{
  "n_layer": 10,
  "d_model": 192,
  "n_head": 6,
  "n_kv_head": 6,
  "head_dim": 32,
  "d_mlp": 960,
  "vocab_size": 3618,
  "activation": "tanh_gelu",
  "norm": "layernorm",
  "norm_place": "pre",
  "norm_eps": 1e-05,
  "positions": "learned",
  "qk_norm": false,
  "attn_scale": 0.177,
  "bias": "all",
  "tie_embeddings": true,
  "parallel_block": false,
  "init": "normal",
  "init_std_qkv": 0.0217,
  "init_std_o": 0.00485,
  "init_std_up": 0.0217,
  "init_std_down": 0.00485,
  "init_out_by_depth": true,
  "optimizer": "muon_variant",
  "lr": 0.0058,
  "lr_mult_o": 3.0,
  "beta1": 0.95,
  "lr_head": 0.00443,
  "grad_clip": 0.5,
  "warmup_steps": 200,
  "schedule": "wsd",
  "decay_fraction": 0.881,
  "decay_shape": "linear",
  "final_lr_fraction": 0.0,
  "batch_tokens": 16384,
  "seq_len": 512,
  "doc_mask": true,
  "train_tokens": 137100000,
  "steps": 8368,
  "dataset": "wikipedia_en"
}
Each number is 500 + 25 x the weight over its row's rms, rounded and kept within 0 to 999. Layers, rows and columns count from 0. Numbers have three digits each. The size before them is the row's rms in percent of the matrix's.

# layer 5 MLP up, 960x192, rms 0.134, rows 806-912, columns 0-63
097:486529475512489482488526454504481489503496531524479453545507477493476455481466492472560542540485453532500506482506489507515552451521450511516505536515496497497515482460454533517468517504498529
093:474496471526519456484517511476532496475453465481507461500569482499532467469488497488480465512509498532465490505527466504491467501485522495491467508482510518467506485491498477536461480477518536
108:482531510516476490491490487529506481559452506478533520509542512471494462493499509538510530466568488517513488518477482472468504533497523470487484488526512516465482488488512514465527486466488523
084:478531523473474533479518492496507515508504532458485498522514449484514538439474492521498531539507516557450505465472487511552499485493505507490499462488527475483475507472474572519506537514546522
093:484488513489501501483494455525539489484520517469458470481509518447516515519541473449490533505476482481482505515526470527502453510486517477501479488513481501493483496472498492475464503548490550
098:489534480487518481497567464492488543466468516480526541500500491488459518469511482534496478501431507509493489517509509471470507539483503525497511527548454478520505517544457537493552495480533507
098:499537477469506504498514513525504474521452468511462507441465454489487490489505486543480455539487512511513467494554507507522483533485545509476471538498444530477499497514531516516528505492499540
118:475508472493506501460433522501504519539468480476486485476483522506489490501536468502448535510509489512531494482515539496490495491519506494479523492505515507496515483470517504448490495520486475
135:491515438530493492497513504469467486462464469455472493478507500521523494480460487526480534504482520482503485509505477474491512479489483510531500519527499497519512489510497540496514528463519497
103:490519475492489478559488501440501485521519464527513522517504503517507502541501508498466526541500521515468475493466515542514459526497496497500512499451450481456467539488511500489467510487558490
086:507499518514495487496483488499479443499535495466541511512492501493512509509515509492488492500512511509560458539466522523483472498508522520511497487445452531478520510503503482476490516550511467
107:523513496508446533523528524519502468493500484544479501476517479467454492513499508557511494487539465508535527463514460508498489474491520545450506500508475476517499516455521529520476477536485472
114:473551471515507514475508486487521502506499484533513530500552485487542528510538508499504522485457446502494492457464529492520490524541515505483545515531463515494524472499473502466489495459512529
101:544480479564485473494525532537490501496512502504496559486524505523508489480520480484518533521493490478491501499514483517477477526466466471489518531485454495480502453512484482516507492482528526
086:527513514505539504479514541482507501475465466486511544496516487500515535474431470527449477483547479549516491486529491523507444473488493456512484495491519474506531504477467486493512483549518493
089:503521504499524465486448522511456459508503485514527487500461466497496503484490501554491484502460484523500472509550481504503507469536496516492481485493540507477453496485531514491535488552538515
101:491461488456495459490459526511495491511523459503525492501477460464507532533493466482504526479495520504529462500540431502489495479495487496489500479539523524488536496506489479477513495474499481
084:487510478508463533508506517548476514468470526463522473452498519498506474467457526526524498519501501546478513456489565515483487504512497504478512555497523452503521508501498493475479522531507521
094:470466515502518508482506518512506497475492506483503527524526455473495506488556527478489493488512534507534529496499506509470506512458504551471479522500503510454531501466481461513492486485491496
096:471483477536494498547528489474515528502463470500490470478501484522509506485519508508523519541505448524513487495481526451524490539480482464509500502476451490490528447437505456483502506567534531
088:494490516545479487461521482500508472508498481516519483436486453511478500478498502532500481502541525526488485494507467534534539478538527493524496496542504514572482524499498561492538539521465509
105:492502498478504487568496515441480571500517545548466476501463515518479487508490493495493505500524477539513504518494521486488525464524492539503506515519498465534468460482499524485470507519507485
114:523473468477535471537499494498508534510456532489522515484482515453473481494492485552502487488459501538518504455457487482519512540527471507537463494498512486500502489480538511473530488478522537
099:452494493476534496519521534507489474458466519484487499468533440484494523507535491550471532471514483476525486506454518451512529518472499525478497500514515465486538495481466507491514508486531496
079:544495481510500502473480509494522495536506469528512518467479520508525464462467538527526512480495495490557522486520532533459528490472482516454461471503473512548520484517532468489495490541492534
100:485514504471505484480479524509522519468497523499491488472500519509510509501501500476525525474557491470536509546519497499530497457486537470466497473540506535484545554498425509515504470513505520
091:462537466519472508545489484503515517493504502476496485468492509498513473481509573492504487509480505475527522509499527483508477519531503513496502521499500481492469474460487541472473476471528536
101:496508525488499493517480499481491528478504550492522558470495495519460493472480517506475521494470457481513512521471524536487513518510484497496542507490469501479501501503516514481499476488541501
092:493509430538503519493493549487507485527518532518503524474495502481464468546488492497469523537493501463538550468529488485530443437522523488474511513503467515533508484478523506507474527507502502
088:502504557511477498514514442505487469497508520493481530519506561476522477497465537520483503572493468507536523503496508491516533499533489541563481476478543534507510540493488521492511482524515465
115:531513482502508482488480520482491553505495498526508503462493525442502503470499477495493501507532489456511519498499525498496437500561512488446500507510514467508500482497519472454482513497489460
097:498509494528448533526517522512450534539531476485486519482505500483475494496505480486523460491483461516506476436501525485492457492537505482487466506544468499504519500477494509485523434524510515
108:511505517507491547477500507529521487469526510513505506516460530521533485476535450476512489556507504530491516489512511496474529497498497518530549522459498514542508481495517498491495484500439509
091:490551477513484503559507484486480452519458493475519497511508471533516484511506515477512480498471501489498465527534526529466470523537490533493496481483505466506468543509474496522554538505518531
095:518511458538506522522497520490481496496507510497475453519484514458508516548513487505534495514479461504506506523518495498510515495504481490498509521503512487465498507480474523509523490486513488
114:465525524494510508486500532498481517515472478489532515481507469466489553529554495505489511489494502479541460532537465485511467489477496449539464481522506492491509523492516474504544472469498530
120:513462460495504480505480555480509504507507481462532484514509506490494451503494455516496490535533515516510489547495503512475524509514491543482471486520508531494522526507443501542499468517544509
077:477505506504465509500480503447508486477492491503527525497532495532532482503497481504539540509507487540508538533520545538501483505528507482525497511516479506529489490528486477485502493469527476
107:522493503485509483489466481539528453535510469489511508485486581531482522484494440492493550490522515450500528493510431492502530519512504477463507460513529508465485491514503514500510467502509521
105:488522535512529495512466529510482541494524483433525487517501515498517467501497456531464505540500483503532493495545490481484493475505519502487488536535486550522506504478445508533502493471494518
124:485469469521557500475488516465480473537488473475508485493472482489471480516534512523478516546478440498486507474511475517523490534492497498501483515507518487422542497492486500517509497523510492
095:492478525530445454485528521532579500518507495502500486531530482535508535524458529517519521477545473520473467537457512487504518461502517533481536528517509523532522504486490509500549494531503462
112:493509465483531426500482464519526510520472505537471520538526495509527556540521515490483528488487487492512489520494504466468526466457503501510530490494411557507533507532548531521540460491520456
098:486484498473491531523510525505506502481526530444479478501490495514496463501490482485502448524476523542495471538537498505501444518530491499521478529485473439510504505495479452475525502459465508
111:429516464460500500475534467546516494510461505519510495487513474540450543516474482534521485531474515500473478474505517539530491506483535481497486455486533457453471491515495476502499483502534535
105:480515517519533482517467511505482522512526541534494572515502517541524495484477495529487537494506514509511465492486485472489513480511452497480472506487512508507499465416497475503476451482494547
115:508497540483500496492541498514517504479499487536470520516476504527494515470520490522468537516516497471494490542519539517479449485485468483505504460489510483484524487465535488491482460471489485
113:487515516553465488516556510471492487537492488523492475474524523544508469501501537485505513475449476506474504499530514503518498515482510531505512500525499498509525488496497496507481528522477486
103:489547527491517499525489522499513498514505511509488477551493519475493459489494529502514491516491499550508521468493527497492518509573518515496520499516535503421518465478532454480484468515475522
099:491456479499502495497548516499469469485457521493503515466532529520464533488526488485532529521540530507472538456512530528495509470475538525513442470448540496521534510486538505498517508523538489
101:461493512502488482489522462501522495483439499506491472555515503444523489531510498517494474499537491506570509495499494512509485499483506512511465494498507469527509556509486530512542471507526572
104:448528491489483523482487475496492524500462492474499516498466521488467529469505477542491497525468508529490566528522518475505535475498473539469520480502523476520484481463520510532537522487499486
104:547520476532447552511502548500506504484502495543482513483514475449482498546494477473503514472495504520552521477517502478493513503478531510460490526520440495463502514516541490465503505482503546
119:529488509478490525495495492462460502554493493491515515485511485470465540480496516496484551520506504509495487520473534472467495519448509500474490507536473534528496541468506485535500542469513464
114:518485455490500495529476493493524469451503552531509511448511532510438493466463517545494454494522535462466508494478494494507510486479523517472491472551491511501480511505498481523517452495537484
086:521450525475521479499511523530489521487556491479523518502519444516481496511499484508530514476510482503514510462499449479480521490512493467467476504488487529505449504496519522489530489483522505
114:471486478526474511479518491512541493533490508473498473492498508476509472517523513509486498482478528484468497519514508480479440515467482480525516473490513542524485486517504453459479519472484488
116:508470526521526478489498472510507529478507462520484449450486495506509460480483477492439493530493517543483555533519508482482469511491473525487508472512514521536527471499493481525462486501514494
129:540500553523524488500504529514469531474493470507500531511516477495488486489475504465495486489490496513520500475529469571523505477475460514463467484514499525483511502483525477528504504488496463
116:449494496547517511490476516479518538524493559499478501488536492474486504495524503519483451477519496496486519491525554524533512499520502464532512498500467547526486504473518506509536480483529515
110:473550514570477508507484478512476476540466479494514494539510529517498461500532535509475504498473491484476498492517464456519478467495494439534484481486495481526488488491493529534518470506555539
102:485505543522512436478520539485509495485545504499511509498484528509480469475537546502497526487507444497545496497483498506461455483500523515499509486503540499510473496578488513523496489498491465
102:518518543481535497494531468506560489481447529573471509493474516524538471469519494491529491486493494544533481517498518500475522563499504520485535550494462504456489494492455478452493536494478547
119:511492511505530487518471528518495534504497533502522452466514455501521543465515484469512492464511487520469488475494471534490503511499540502512543523550483496542495495525475549490474502431504488
075:493491485483524492504471479503500515526534517459459517525516540506528471532474448467528503506510510477497502520452477544498494527473528506528527472468521513457465516504491477523540447458468477
094:455507510501506475513554529497498479503535527526504475498513461492521542475506502488485524461518476527497495503472541491520455516499449542516451485476469479514487517482458473522488518511491521
109:490465523508487428481478486532549482518485500480491499474497536453512473517489501482506503470478514488492487512529486509503512537520525543508526530487502526458496454500462538499519458498525516
117:503523544498488506479536485490486502497515518497514529499481481472520506484523511520466518496476491463500506506498505510478532504526479524482513562474516520444496528453483495490481459495521537
084:495548485508474501475515549453518500493467532450497497496521443527455536510469519462506500524507512531517521487453513523506510544485506502509538499485524493444495481490497485452469540504498513
103:454538549512489527526481530491451486501465515508499461475510538513460493490461516497512507529495520510529498478523524492479513522499508544506564541497496515533497433470522506490482501498518488
106:536473523512506508539518541467550520501504503460505506523521489500475488507453483488474499506459555490500491463472502533504508489487493501492495494498523448490507497478496463520500461503540494
105:474516510490498529551531537518500470460507485510474469504481529512487492530505537533451503508464487550485506491532492511513479530484528509509502470487520456509484531495450487484529513528505495
104:525484483519479520529507520483486467486493523510482466519510484496488532534500524520499506523509486516508546482514508517581494505491502496472459541518483485532527488478483492504483463527508536
101:527480519498506472509493485515515498502491505524468507511453485486539494479486482488474485455524504501572486505494451527439482446543509540512491465486506492508459514522491483462540471476557501
095:484514520474483551508499505503503533477442532541471492498505480506469514500514488522485532492512504477500506502500501524460507521495488492532483554501514483494503543512490469518528498509495484
081:504490483513461521482499503532527492496497484483510468513521492531521503499536496481484519521486518531468502497460498480502499489469493504519485509513502535525459540523539472501513499468491521
104:516533488528491529503490504520498487501487509576529498508503517527515473458510505472457514545520491486498442466495511504512520519465448492455488503479507500471498515464519495470519500455497510
104:453469467502483510538470507447522546501516549518497514476497494495493528517490471503512516514506493482544493527500552522519475480531489518482474535497507486510527449426457502500513532492511482
086:498548492514520513517563502490498478546508505510496545490508523523491507538512491538496509491507491445508465503506527488538522541517514525516454503522510542504467503498501503476448456486477503
120:501482501510493502472502525466517493513503532490479544463513480518514504522525534479497523504505475479514521505517539533460445582483513503517512524529493535507500455508579466511516495482478449
108:475511495479454492509498505502549479482529540493507533533502464511523488544489476488481535522502462484514492515527483516474514498501496501472507468458511502484501507499458472538539495452529512
105:505487490565536480523492501503508526493483519512522487523547531495469509547505458488524574492509479470523461499454475479455493460504498463506510481517512512480489497539499452503501532546501537
117:488488539508546503468448529531512479484458512478476496484483506489497466486464492492481500489518503513507457523521476510489487507506524507515512484533521473473519481513534495522522506523530479
105:452489516551512517469517490471470495539499493486518521462500481506461527478505475509510491526494470534511543446503530502515535466500498498500476507479466543475502488531498516485510487545515484
110:489459492461520539474512513497498528476482452490480527522549493460518500509521517482475495482513481557532538509506518518496464509474553495503440524467492515489505527470475501496522498538487478
097:492525511471531528495485488498524512496473516544510508513487520522538478483466484517508505556511472476510494465509485559474571441497473474513468491523500497468488495513480493512485479503501528
090:493535516495535498493500562460460550453540480443490520485493518506508494541514542486481518500516557512466498588506517546482489514472477498476490493519509488474532462492485524468472493509514504
095:463545522503453479467484508575536493503528518490520537507477498487526490528466506533469493522544510479493497563502497442529517518454495500477472489521507488514512461489480490497508505475494521
105:490470487487418500526460482502520503499474506501539481473508514503509548526505486496458508534498500503531491462502512504497441487511501537512496482493531530523473499478508529507512473478507543
107:497500494520492483486519519517549532485451509524516491446513473478497498464506483524469498479482480511521544541486465482499475485518459515535514494516521514523502477418537497493486530516482526
102:486490519476521550532485492514522473522473499488453466508468504509545486537496538518447508562510531533460483499478465490508471495529550552477462494499505496506513508524492480519512501469526500
099:493510524495469513506487513484504490481493539441477471499537493493481481502474515491463480526500516511462532489513493514491514448505510502506460576514509444459498555515502534477526493498501509
100:498508541508430462504530495535486512503526508528531507481526529541483523550488510496467484485462473513509478565514546534465500542497497514523545540506445509505431472463496514461495495530525485
100:521507437507536507509495556498510526489488498530465471508476526480565489551522465545495510497519489513519500436512513498487466512541507503497484472519529502531537496487508514496546509482524506
104:476568486545428496429502528490506475491488485478500512522482488511491485526534528464549503506507491513522499502509516507499469480536487432486459488516518496542502519484474475505506525504472479
099:504489441500507536489483503537462498510494514477479485508466516496518484466549531483524501493474533479473501500475543476515485510486509503478483509493465516531464490432452497479485495503475502
096:506536481523458499518486504494482523479472464483476529506517501526514506493521546450537533471497538487523515497501532489426517517518504492507476561494515458493497473491471521518499531483508500
090:446493515531500477447503497525502470459490467499470524504507520457451472521489444489515516489505521470502538528523512483516504519539504459517493462467492524465463471474521522461496508540503502
093:520504484484519500448522472460517507506465479521484554484419534543500539513493508463476523539507527523505499532467506523509479512528521504514534502481547466436471538483501502485516509521484510
091:521523482528495501529519470527521520558557574475507504489515462502508505506562510513502484486475483518489492498487489488484501509543518484468513548507487473506472528459513479512490495520472501
117:546489491464496485571484484498507470542483547523489500512501505470509504531484472475514548481479466530547489493513511483497502483481562500507512505522526507494497507476526495497521484467459525
108:529556513471485529490436508492451487504470502477501537523480500517491505523469524522461516485528494479540499512537480541449473503521482503497479516503479503513473501468504462489490475471485460
077:513576496456521536496513507485532493529471501482489491528521526499459505529479501484484487492511527489491451485488530502538484453525478485538484467510534492525454488499560515505510543548500582
108:508543488542478488523493499492519521483496499482513541507473510483512494481493531516477505500510471481474500490456529486520472479481545508518505496492471477519521500485500489500509425511485530
089:474517480552505488517496483485529483491472505586510481478483503521528473527476480519498465473425497495484470531449456487516505519497524524506509448509511480513504528424493483461506531483500495
097:520478479532523486499522457491495497521470527537523464480559435510503446518521523487478485503498494484467492498546513492487490479504512504583453481499543465479479509512479514489522505523554466
095:508487453513480505512466533500501482466517482487504537480449512514524511484473438478504491512480553501519552489476516513517478497489532517463491471517515515485503502461452421536504490487520485
# layer 5 MLP down (transposed), 960x192, rms 0.0618, rows 806-912, columns 0-63
105:545482467437525496502480518530527482520468538474515486453494494490491481508520527494465506484494475508434534491453509479536504534505509527509478463503486463458482507476483483517492504471518525
088:484457506491502490532532497509557489468509552518470495486501515509517500508477488512486463518493512483443501487518477490515532505508520481521504495492455488522513482499468498526536475477511461
114:479515532516508516569491485479562507434499495517519521479489520443490488508536508497504476528487492464527529494507510522529502484512492489493491492472520509506525478462534490549490475477513514
082:519460510526484517500506504511481465543519508503466520494499550535480503481505489502479447491505502457537463482510510496551505512553469475473524528478450485516457523505488470492499510469443482
095:549495483481524465502471494457520473523505508494484473530470480522514484531485482494513488494523496485448489519492519520440497500487529515504514453486490511470518498503528551492495535523479561
096:536461493473539479484471518466515501443530445512495538511521507497516494522536497506557482439520497521528517545466528498502548522472473490482475540477460537476518467460517521462478503497502514
096:488459491500518507531518520495487448503452501522500519505490508471467505484452483485503501516507479463474555511509520458468513514492467516503528513482489472484469560493507473515502516443522489
116:515505492544499471529556513545496476507533490500478519517504506477562566519468491489553451513529515522487512560446489463514504470542492531524530474489491460497496486494497527523525504503498491
124:478484513511464514480518530510532531486507451516531526516483553495470498501528471486496480544507508519533497514513515509511506496553489523484520515467506481499522512482542471481531509506513506
104:515531498491574530487431528502490524508485494537569478483467510519521541511498515482496485476484495473514523503504469523485473515486477505508501505485499540489440445509516550516472478465503473
088:492552513511493462501487493492509488540456526519469503508520484476541482539494532507514542514427522484472491494522551455496501511502500470500495499506464459497500516514490440524501458481473518
103:522526524554462490504486533504504522426495510530525509517512527505505512555405514485464515451499502498506465494486512547491491507482491501507503521534511498521486533531504507486480508452499506
114:522495477468500470510491487542518500507474503494479463489456467491464521500488462513493469507488508489487523495516488524540473506540439520526475506517522489542521494503488483526494504477460442
102:470489486484509526479471481421479474517480476479518486451514514486489500471497545512481515517516499584521496500482455499500517503548540466463528485500512530498488503533466512503518518480523504
088:562492520501533468501504505469520494480521493464515512448530526515522522473502473524499473507484492510502506505456515512536497477533495477484499527514494466476508548496481500536461487520488486
093:527466497501477471508523515487455571506522455475497477506561475483537469485490472464500507524498486491494515487500458541507435489485516548488464487492543498524529520490518490475497517485487497
104:528453529488510512483486510505480480513465521490463500471442540543491507507524537487476492490464522527505517518482485436457470484525477488554497487505523458492482470572491519510464529449486549
082:547487496469484467491451442486467571546505538498478518488471464508460479495473495484479463457501539494524500540479513519481522485511490485493516505530521479494490519517517479489492512438454505
095:478484541485511465461511490471465475514544525486489479490544464527510482457498498536501543495450527483471461533520511503518495505528523495546490469534476472519515512521510517537532487517507499
097:485498480464536522496468482474450464503481520461530487497519542556483516520492441486480475508451536471521524484504483500508509457490481500522449493447474538468487475507482545550508562532509508
091:516517494559503483458528522476508511512526552464435522465499491522544500448494514459494519467468494503477436539497488513507521517526503499524501483489518498494509464501515464472528460521510500
101:480498507524486535496498514513523544520475505465501540515501495502506494478481471464504481524458522515484472483475465518478499495477530484510527504527507518515504496517490521534538502432478491
104:459485510454508508506510503495509489526512463520497496514509483463525523517538503529465498460482446499552501527493507519523481494501488497483437506508482491463481526503501502534507485445478532
096:491527492490489480537506475553510504485488482501464453517466518507514514515519490457524478523536528508468509513456515466478508470502473498481480497468509510515478471533516510523497526495475536
082:512510527496525511505465466555557543481469539503492498481495478523497464489530524479499500518455446532436550472481484460479485493531522515508496522514510520525495465477485469502470485499521481
105:482491490461514524556428481465484519525506510490497500494492471532482487517510491495491469479519481513519518539495502483530507463482531517515438503477508473486488508503523500520497489472484510
090:554506478496503485494491502481490489496528476514495524521504499500510529542470484504498500464500541495520433462517490482478521525488529503545516461494521543553502465498518533525488506480500483
102:493499525502475520539479491459515546481522488466456506487506452469501502468505536503516490583509545563486553496488471474478486519530504456515481478503475518508502542511471503506492512511484528
095:515497522518494522496485501499517480494468480494513471522510495517522498457510526507514547509507491487555479520447517472526530551500488554533469511466556524499493504498503507500503472510500472
100:491484483481527495483523493494513475508508492461483461475524506501520492518497496514485519505491468495482491473533506512524531483478508507473505549537489475462507493519534451500492510454513515
124:530492496524530507476496507514515480568493538538501432515529547513494450480499459527540500524550471467521505510514446490519527493520520529484511507514460508529478517503522439462475511468483494
097:521496527521524466507545451467519531508513522469534493508512501537521485510477503523487486513496467458492530500505509527479529459506466494520477513503491521489499468497536504500459463508500472
106:453477490471463481502466518488509488527532457514503495487463532534494500509478519476510543464515528529501541537506471484499464537509485463511503491523513477515509537501499516498470476500534509
093:487462514476473490485531457529525538487575479480459500577508494485495495506500495474479497511528479518498469470474501500493500464503490512541494481490471497486529519513523522491481511519479501
096:517492509523528497485479465493508507524496523517500502514558506548522472485474445503438507504489520492456529437535504484499530452503521509479477479491451487520489511530552484546506460516509516
115:497510496496505477474491521536471486524511471463520497461529474491499555481489557529492489493437461493531517506526483454464436498495520475511494524443507489511517516501482491505491495511477488
118:508485474472495478462451532486520504469550496486482500498525516497504520555442522557474511509514507473454499505483523464494496496440483542492454501485517493537518468529511516541495496459495436
072:502503495431520511478517541544516538479499507472509503467494478493470485530515500511515494516448479497492441502506464494503543525497541503517457556494477473497482495519507493517478512509470482
103:498505499491463489502528494484491488526519532527481514482471467476517526525512500491484517462523493513493467476513502537510536481482500494475499461520505474551544513458472513479506490491484497
103:503528502500529463506485493516501509486440456545507516519470511501500535465476532495492491492537487528472542493543474519459521481530485497496494527485482460485456446499500477518509464489506491
116:500525485506484502523445469496493524474522498505488496469526492517490524489531479505489486466510513464461498471496494542486472502445525520522506480558506539524494446533542538524511503542505491
097:479527520475498503516485511456493509467485507530492479499484485519429472537538491473468511529497500472486524514536485510499506505458494495519478503504560528536502488508502517557513500524450506
120:504489552512475533514502457507480531463501481477513512507507577468492472509504489453497502526500504471519514489523514521531508528457472508498505481511551466487562512506491467500528477492537477
107:498513467503505466489468511459484452472494522545539503459556516475500509543492468489448503502465536444440528546541440483510543492481505502486541505495485496494506507495549545539494512457474535
115:471528475482512519500515522513489504492521454496488460483503527540495530483466483527490500475470474527501505475531565535495501484541490470460506513481538503507456500559524545501471535533556508
108:504511502497519508535472500487506512491481472483466504542419476485536517501469477534472488492448496465466542507533477475504519491468477478533457457532554506505515487517466460511536502514477458
107:526520459509500498479524501492512524491517457504515483541497529513457517445521488508486483472522459498471498566500500548511503494519484516510516493494464478533455504479523516451472473498499483
117:495469528488507513477511502487500458479521462509495476488525502480493523481506494528478483495502511509515500472469476498480531524563496491491491463507535500535485524511536510491461510538508515
107:538422506506494494467503487496503507482490482473479509459489505479482481534494499488503514499519554458505475445485493505524486531468488490506506504511494508501520492494519469484508508480503512
108:510479403476519456503523479535474483511534500536549473477503526489505477492517503510484528521486486528499508499478499520503526510532499477499495492492467511515485479500529455480510494497510464
095:532524532486516526508474518495520466517528435519504540514503523488477537503524521479533462475482460528449503460464509461550528532508461508492493512542466517502487491508505456497481533526483508
101:552500449461491532514521498482480466493490469498458524494532530525528448507505511452490515561478495500490462494501488496527516511529523486469506522537530512523503416493516516494486511481509506
106:488513499498479507546499518540558493520493560541532498497512485506522515479467435473506496516516486468489498479491510526470512477566502495479474470470489495550503500563488548484470493496507508
121:516489520494474506536456505507487505519539466548501502488487521472550531508525532473529500527476507481471511529492448511508482488522456501453470494515508528496478493495467531469492479470498455
106:551524515494480488492496487484519508487446534508508480483493476529537522439480496483525511484502497518510502492455486450529501517508550482471538495520474515517490525505492483496532545492523522
082:492524485537486519497534509485505500468481471561487552509482440495498476482520541492489485490512483531475471555505465482534494487511506522554563521483493524544534502500487529489488523563468486
108:453468522472549492519516484488481489481474516502512486540485504525503519479519529511460480466442498494540509551480499516451556489528544527523491496434513535473498471473502533499484507454503496
119:501465512509449458490472465508450497497539544529545554545496474567518519503475479517482521513496481501500460538543486512469486528492513498528492487513513536520544495540499507521472485511478460
126:508478513509493497520472518514528467499474521458533544482518531522488484490521525474496470516506502510516516476539514539474476525503507508488468477536528482511495506512507505503454487476486470
110:471506522476523454513488469552565461524448545537489493542470491517482512476502473503538510465470466555514510509498518476521506494520563488527534513468487516462500525494490511501504508512533526
120:511485466489485482452518522492502513487483508538498508476526484493492516484530441455534464505534491509559475523486489509494544476554480490481512505530495495519481515500492513474490510492494470
112:500489516498500531492512569517504528506509493514525499511515508568518514468504506473495485518472492459442514499502528508493530476512481511515547553505493460519485482497511525525512553545517530
096:485494474469494481507500499526484476520511505457510528464542494457518510501483509484491499499538474490516512465509479517487426491499481490500501497539499501542489503503537497519547499515478499
115:498497488518538487517488480516525455517483502517476517534458515473533504427518512464522516520497494558476511459515489484527457516545443489522503470476543509455489460480491487504540485526518501
071:523521487527440464520514497479471518524502484519538493485547489476494514497519499495454511564561462510492513469488502465477457480516468461510507505513516496497481483524521527464532547468502508
096:495504522499451494510454507533497475499482463527517466527496524538488482540486495508490486529468491474506497468495485493497486504556527469506505494544484499478516514478488538506487515521512464
105:421518512479461490490528491481475504516514490499521484451530496495521486509478469504488501496558522486469467543511482459504505498516492466481472509517509454526513504488471495498515503475490486
113:453494485552495467483474456506526469526506475530540506476504562529487493508515465461508501468523504491534510510528522498539495506535521490483514523479478476511524478462535522489500520490461482
089:472518495484419458493487526505491489495505441519518491496531511474507458458475507505484483484480473498526496499500521485524539473463475493536515526504505499536486549497513525517496525492471518
099:501424518512496510504475492488488535529486536528452507526495482506520520507522484510512511496458489499491529474503460524524467538509514512502482502507475489506507533489491532485472470460483496
108:516524488498493521487514509504549485468481498490511502539459525576463521512483486501499480498472486444482490499539507518500529473507540485524538522494544456522486501485529511469511497460501483
108:460527505544497513495517494520520498490492532488462496468491503481494485501491456511472516502494520457494525483487490498515554473495495512506447435523526486540508509473507518477542500526457485
096:488504552532525548497521495470553531493547517502525541485434501500524472512494495482480491472538536457488474499527519497479479495473496488499505534488556497537501513501514522541499491479463480
101:500508502540485486494465470465483516494563531497503504520493501500486504479497473518516463474532495490478494528504529471504491491482547470467414502512513474482467549533546492516468472484512495
094:515493546518499508484488493560505478524517512513526479429467516549477504512528498497501517507515435434486524470471494529507485501490462483515515520492500461482513521508508520543484478532471500
077:483474510523496487500528510507546484468482515500491485504512486486471465474482466530466506524487495477512483487469490479478517487528478476529458526507500500446493492520514536480530507495523485
104:510521516488508531529499499444544507491497511483470497486481585496537501453503533496508481492511501493488479488505553488483511503507477487455477527458519486469511494490468544493480507543468493
094:505557508488494462530484430510546527466482473471523499505487517482500528464502480518486514524512506494518488476476488471494478499487464535504536469492516466498496487519486522498520491473489485
088:498428486518506476433471517476489528475492458530516496494547524516508500474499497462493492524475495465506515486473506516468506494480441483489528532500570492544514480497496500474533491531467495
121:412474521520496494527474490539462488529500513528476511525519490546534441453499507474486521506541466506505471479504544479529503472493507490490482504457530516514499506485508454499526447465478526
115:506506529517522490481460469506471492463487549502489513485504536467529484486506485487505509508496470504452510482559470500523530501487527481519524505479532519539505493476441524538540548480485497
099:506512531468525494440473457490516489520478497515517469492503502513511530509500516515472494527440463513472484528487459531506498538501538511538473488500520540492528478487489489493486510458452488
124:505502496493501514450485513522507464504516523497514504498517519525465528440501489483489510562494531506474491498500497475466495505544495497519444508531519546474491521494494505507494513515512538
103:514462484492542521532488518549505524520478520524510493512482470486474500520483520501476455481437515480510444516566530471526493481469478467499502511473517492513496500529512531516517476467498472
104:519514494524519517502511463489499484513535522465522464561423506508508470505530493497497503504473491479456487498496513480527500521469534503458524513509485465525516546486566475481522500494528526
103:487490481559502529526527538492497490541513501491474469473499540510528485469507481505497498511519465491508482477467511472542545485481524504472479529530450501512490494541508494501431505539527467
090:463490513516535521508497486488506500529459500522477471472511470487465464493485510509497478474508496524528521493494455503477482522511510475506490507470495480545475537497475487500480571495472510
092:483494530538477537504542496491489481528482444476451461543481499517483455504513515470550514537513483502507493504518521498495487501452494511493576484497470524474481485516501478519494496505479537
103:496513495514496502472481527489432495558524506516464572536529495474483537525530505538467486450468490457484481455504503559493495472500501489529471529510487461527488564564524514503503499521519496
116:502529525518491506576517484507492480550517501514477436474493500460537501482470500503499446550475509479488499498514510510515524514481503500463540504497513499488508547536481501515504489472527521
109:525526457482523488485551492496445502468521462502492533488488499550485497519517523492514501535453493478506460501548515473462540466544499530510485530499487495495493519507485476491480481493510512
094:508488538479499468499489515497498491524501534519504446539456504518484481505510498504491538503509523457543483534502500474527476471497500458535531511487477517544513547472469499537542497530548504
097:521489552469500522525474532463452454538541518499479472558518495510527469532495473459510494473437529531470532488492515488517512533501484502494509515474512501508494524527522481508460515489484498
103:506491504508498483507539467485471489468539518493493514496507528498503475490519513519473507531468534443486523483507548496486530513462543481530540509472485494456481526469495517517522562501514465
101:472512485484465472495472535521473493477502453528456537494477514500464512520511496500483480463491521462552485453485498478499489485535469461529458513467446520537474491482484499552478486479500493
100:480503463536538492550485431460516528489479489519487505517550495465471477472432486497476522499506493489483484510546501532505528458476450495522500494512533495436531528517501528504492512485493508
096:503488513516543512452506511508500532537500515492522501446489517503498502459516479500461464481486493495479502496523497504475509551469474487487536501526505488551492469484503478521471528508519519
084:488454445480520517483515479465496542522463505467529446540515499529521481511533522533512523497495493495476512507522498510480471552469548493482489549522524508526532473549468485527503489460482476
091:558510548499530496554432517541494512475517468511511456470519492502473491491528478521474517518500536490467499467552443487527513460465503504522473507523518489504503490538501449504528493481495494
088:459497518468452534466481472520547511474536491479525475518496476522532536506528478523505478476499476467475510527515497508491496456489537531471517514472465479477528523503477470474548465479529458
111:472521500486503498526477524519431493479492490546508515547482514504479521485509503483503502579499516472508489501487489509448463491525518518482517507458501498466514518495463506533479474474472480
113:507553423485498486521486477472478497541541489450518506478498513509523490514483506507477521489490480482519524547537484489510482519491487471514490469460487474485527516499482488551516498464485436
071:494450470518514506532523518454517532497499479485527513526503486500519467543529499475519488502512511495595478503494503518535522538499484491486536450513508515483507520479486455537480488502503511
108:543521489495479535487483482513535495450460489483503478497506497501498542479447488530501486497499510470513491496521539471491484469479475452488500463545477486539492509507530496489502541512472531
087:518494520498500476508494476515497491503536506484490474527478517487567481509485507489519510515495507509435487465532496531503547489490484494539510473483499457519520472485495501493523483506487492
101:513500490484469473535489541512514523480518514484502533514491486463466540487510567507530482445565488471500494488465524521530468484472519458514469491473473527514516506488479475515564499516493468
095:516493517506456491534485533550490483457475540540510496530522463517510519489508454493528493489492497524495490469503544503494489496483499508560468497479489497522481496496496513529501531503519463